config = dict(
    n_kv_head=2,
    head_dim=32,
    bias='none',
    tie_embeddings=False,
    init_std_up=0.0972,
    optimizer='adamw',
    beta2=0.95,
    lr_head=0.0136,
    grad_clip=1.0,
    warmup_steps=237,
    final_lr_fraction=0.03,
    seq_len=256,
)
Each number is 128 + 24 x the weight over its row's rms, rounded and kept within 0 to 255. Layers, rows and columns count from 0. The size above them is the row's rms in percent of the matrix's.

# layer 8 MLP gate, 192x64, rms 0.292, rows 96-102, columns 0-63
size [ 90 100 101  86 106  91 114]
[[145 123 178  97 162 140 107 130 175 141 125 122 147 143 136 133 158 138 154 157 133 124 120  96 140 113 141 140 124 182 143  92 132 147  95 125 144 114 145 143 105 120 162 145  77 126 122 140 115 109  85 118 139 167 100 133 110 142 115 202 112 139 108 111]
 [177 116 127 100 146 137  78 123 166  95  98 135 157 136 136 104 153 143 144 136  81 126 127 122 119 153  85 211 142 109 117 107 161 162 134 152 124 126 124 118 120 164 107 136  92 110 144 118 152 147  98 115 134 144 102 102 116 123 131 114 136 108 143 123]
 [116 108 167  95 147 164 186 118 122 133 167 159 148 100 168 133 120 149 126  86 127 124 124 105 109 128 141 140  80 112 158  93 160 153  93 118 108  90 119 139 124 148 150 148 112 119 121 126 123 132  91 137 172 112 151 161 121 100  97 127 155 110 143 125]
 [161 144 137 141 112 157 155  90 149 140 132 130 185  77 153  96 157 125 166 119 124 101  89  93  95 109 145 108 152 156 155 139 136 104 105 107 131  86  69 127 135 137 125 110 119 133 126 129 115 139 149  93 135 146  85 128 110 136 169 124 133 122 126 132]
 [120 107 124 138 149 149 143  97 173 126 163 114 128  90 127 115 125  77 126 126  82 186 146 158 137 110 124 160 141 123 144 104 179 135 108  78 119 142 106 171 107 101 121 120 107 162 103 133 141 149 157 143 144 135 136 136 155 115 159 133 160 149 120 133]
 [ 79 127 152 127  99 136 111 104 140 154 122  90 138 125 115 112  86  94  73 124 130 148 128 123 110 139  85 143 125  92 126 151 148 160 131 120 117 144 118 150 150 114 115 108 119 126  95  88 158  98 163 132 125 118 128 186 115  94 130 177 141 119 115  90]
 [132 134 131 148 150 116 129 108 147  80 178 110 149 136 146 133 146 125 128 123  99 155 124 145  89 130 128 171 136  81 178 138 105 108 140 134 107 148  95 128 106 151 127 129 133 122 116 147 128 117 107  98 151 134  75 201 105 135 157 168 131 123 100 123]]
# layer 8 MLP up, 192x64, rms 0.261, rows 96-102, columns 0-63
size [ 95 105 100  90 100  93 115]
[[ 75 139 143  55 112 176  71 110 109 125 105 176 113 142 132 106  95 121 120 149 131 139 135 111 109 114 116 145 150 106 112 109 181 140 134 106  92 111 135 146 110 120 128 130 144 162 124 113 164 129 153 134 177 129 125 100 123 132 115 118 131 134 108 127]
 [148 117 100 126 122 151 150 159 113 105  96  90 101  95 106 133 176 174 123 120 130 134 109 145  88 110 157 195  95 142 141 133 134 144 145 134 152 113  87  98 143 109 147 161 152 139 161 139 111 142 109 118 129 125 113  86 140  97 117 113 117 139 124  93]
 [120 119  99 111 161 175  91  90 170  95 127 113 147 127 108 158 133 137 147 109 139 136 140 124 127 126 136 133  85 153 127 148 128 125 130 143 131 101 128 136  85 165 145 108  61 108 124  98 117 159 114 148  85 122 109  97 116 137 117 129  79  95  95 134]
 [129 122 129 127 147 126 154  84 174 133  99 134 162  89  77 129 113 127 149 145 127 116  87  63 135 142 151 128 177 121 139 138 177 114 128 116 153  71 132 123  97 126 141 100 133 147 155 121  88 148 123 121 117 146 141 126 113 151  93 131 130 123 152 113]
 [ 98 126 124 121 103  95 156 125 141 120 105 164  96 141 108 122 114 138 115 125 140 165 135 109  80 113 149 130 104 100 102 123 121 151  91 150 119 109 115 144 131 167 149 115 177 118 113 130  78 139  90 120 128  82 131 160 131 169 177 129 126 111 145  81]
 [108 100 128 129 105 173 167 131 155 159 122 128  88 123 142 139  71 144  64 140 129 134 164 152  98 158 125 117  79 132 118 143 134 130 135 102 159 106 130 148 108 126 161 120 124 102 139 121 165 112 144 178 145  92  88 128 126 136 134 135 155 141 130 125]
 [ 75 126  98 106 132 160 134 138 104 117 127 105 145 164 137 113 138 120 119 141 120 158 142 172 158 134 102 103 122 124 137 107 120  98 177 131 147 121 131 130  80 134 123 156 177  93 100 134 150 134 112 104 152 167 103 167 166 109 129 106 122  85 131 158]]
# layer 8 MLP down (transposed), 192x64, rms 0.191, rows 96-102, columns 0-63
size [ 93 109  95  92 103  93 106]
[[127  90 140 136 128 121 132 153 142 157 144  87 153 134 157 136 133 167 168 145  99 157 131 131 161  98 174 160 139 148 137 111 112 140 157  87 168 135 109 140 159 124 100 152 110 135 113 121 121 137 154 102 156  87 155 135 107 107 149  96 110 127 144 185]
 [ 93 121 128 107 116 152 102 156 168 152 120 123 143 141 115 137 125 164 140 139 130 107 105 154 128 105 145  45  65 152 118 116 122 135 150  63 112 112 179 132 118  98 144 133 142 116 132 133 156 158 130 117 125 119 161 106 130 142 120 107 129 130 105 117]
 [147 126  53 133  98 120 121 118 149 139  88 121 109 139 127 158 129 190 125 161 134 110 129 141 124 118 124 119 117 147  66 113 120 130 139  99 119 145 139 149 156 124  97 119 128 158 149  70 135 123 127  88  80  99 136 115 113 106 138 156 110 138 120 110]
 [154 115 112 110 134  99 104 102 151 135 146 156  76 127  84  91 150 101  84 151 151 157 129  94 145 158 152  89  92 130 132 114  91 144 172 117 127 131 141 145  97  85 145 188 138 130 115 145 133 138 153 154 158 134 124 115 120 145 119 132 130 127 125 114]
 [103 155 159 122 123 128  90 102 138 147 157 132 108  92 113 170 125 128 107 125 105 103 100  90 178 125 107 166 123 130 148 147 138 128 141  83  97 118 129 103 109  98  99 177 158 143 125  98  82 124 146 156 144 144 139 137 143  98 113 174 127 133 110 134]
 [ 93 100 117 123 121 168 114 147 128 139 133 128  96 165 112 180 118 161 147 155 147  97 104 159 139  97 170  89 110 136 112 132 132 162 149 146 115 136 108 144 145 111 122  76  89 131 145  86 123 146 120 123 154 144 132 153 106 114 120 162  85 150 100 130]
 [ 90 104 121 128 133 131 168 186 103 120  96 122 132 185  81 102 119  95 155 125 123 158 117 119 105 121 131 118 152 125 104 112 125 103 145 181 152 124 126 118 114 130  90 172 198 136 120 130 128 110 134 123 118 148 109 132 159 126 147 150 125 105 118 131]]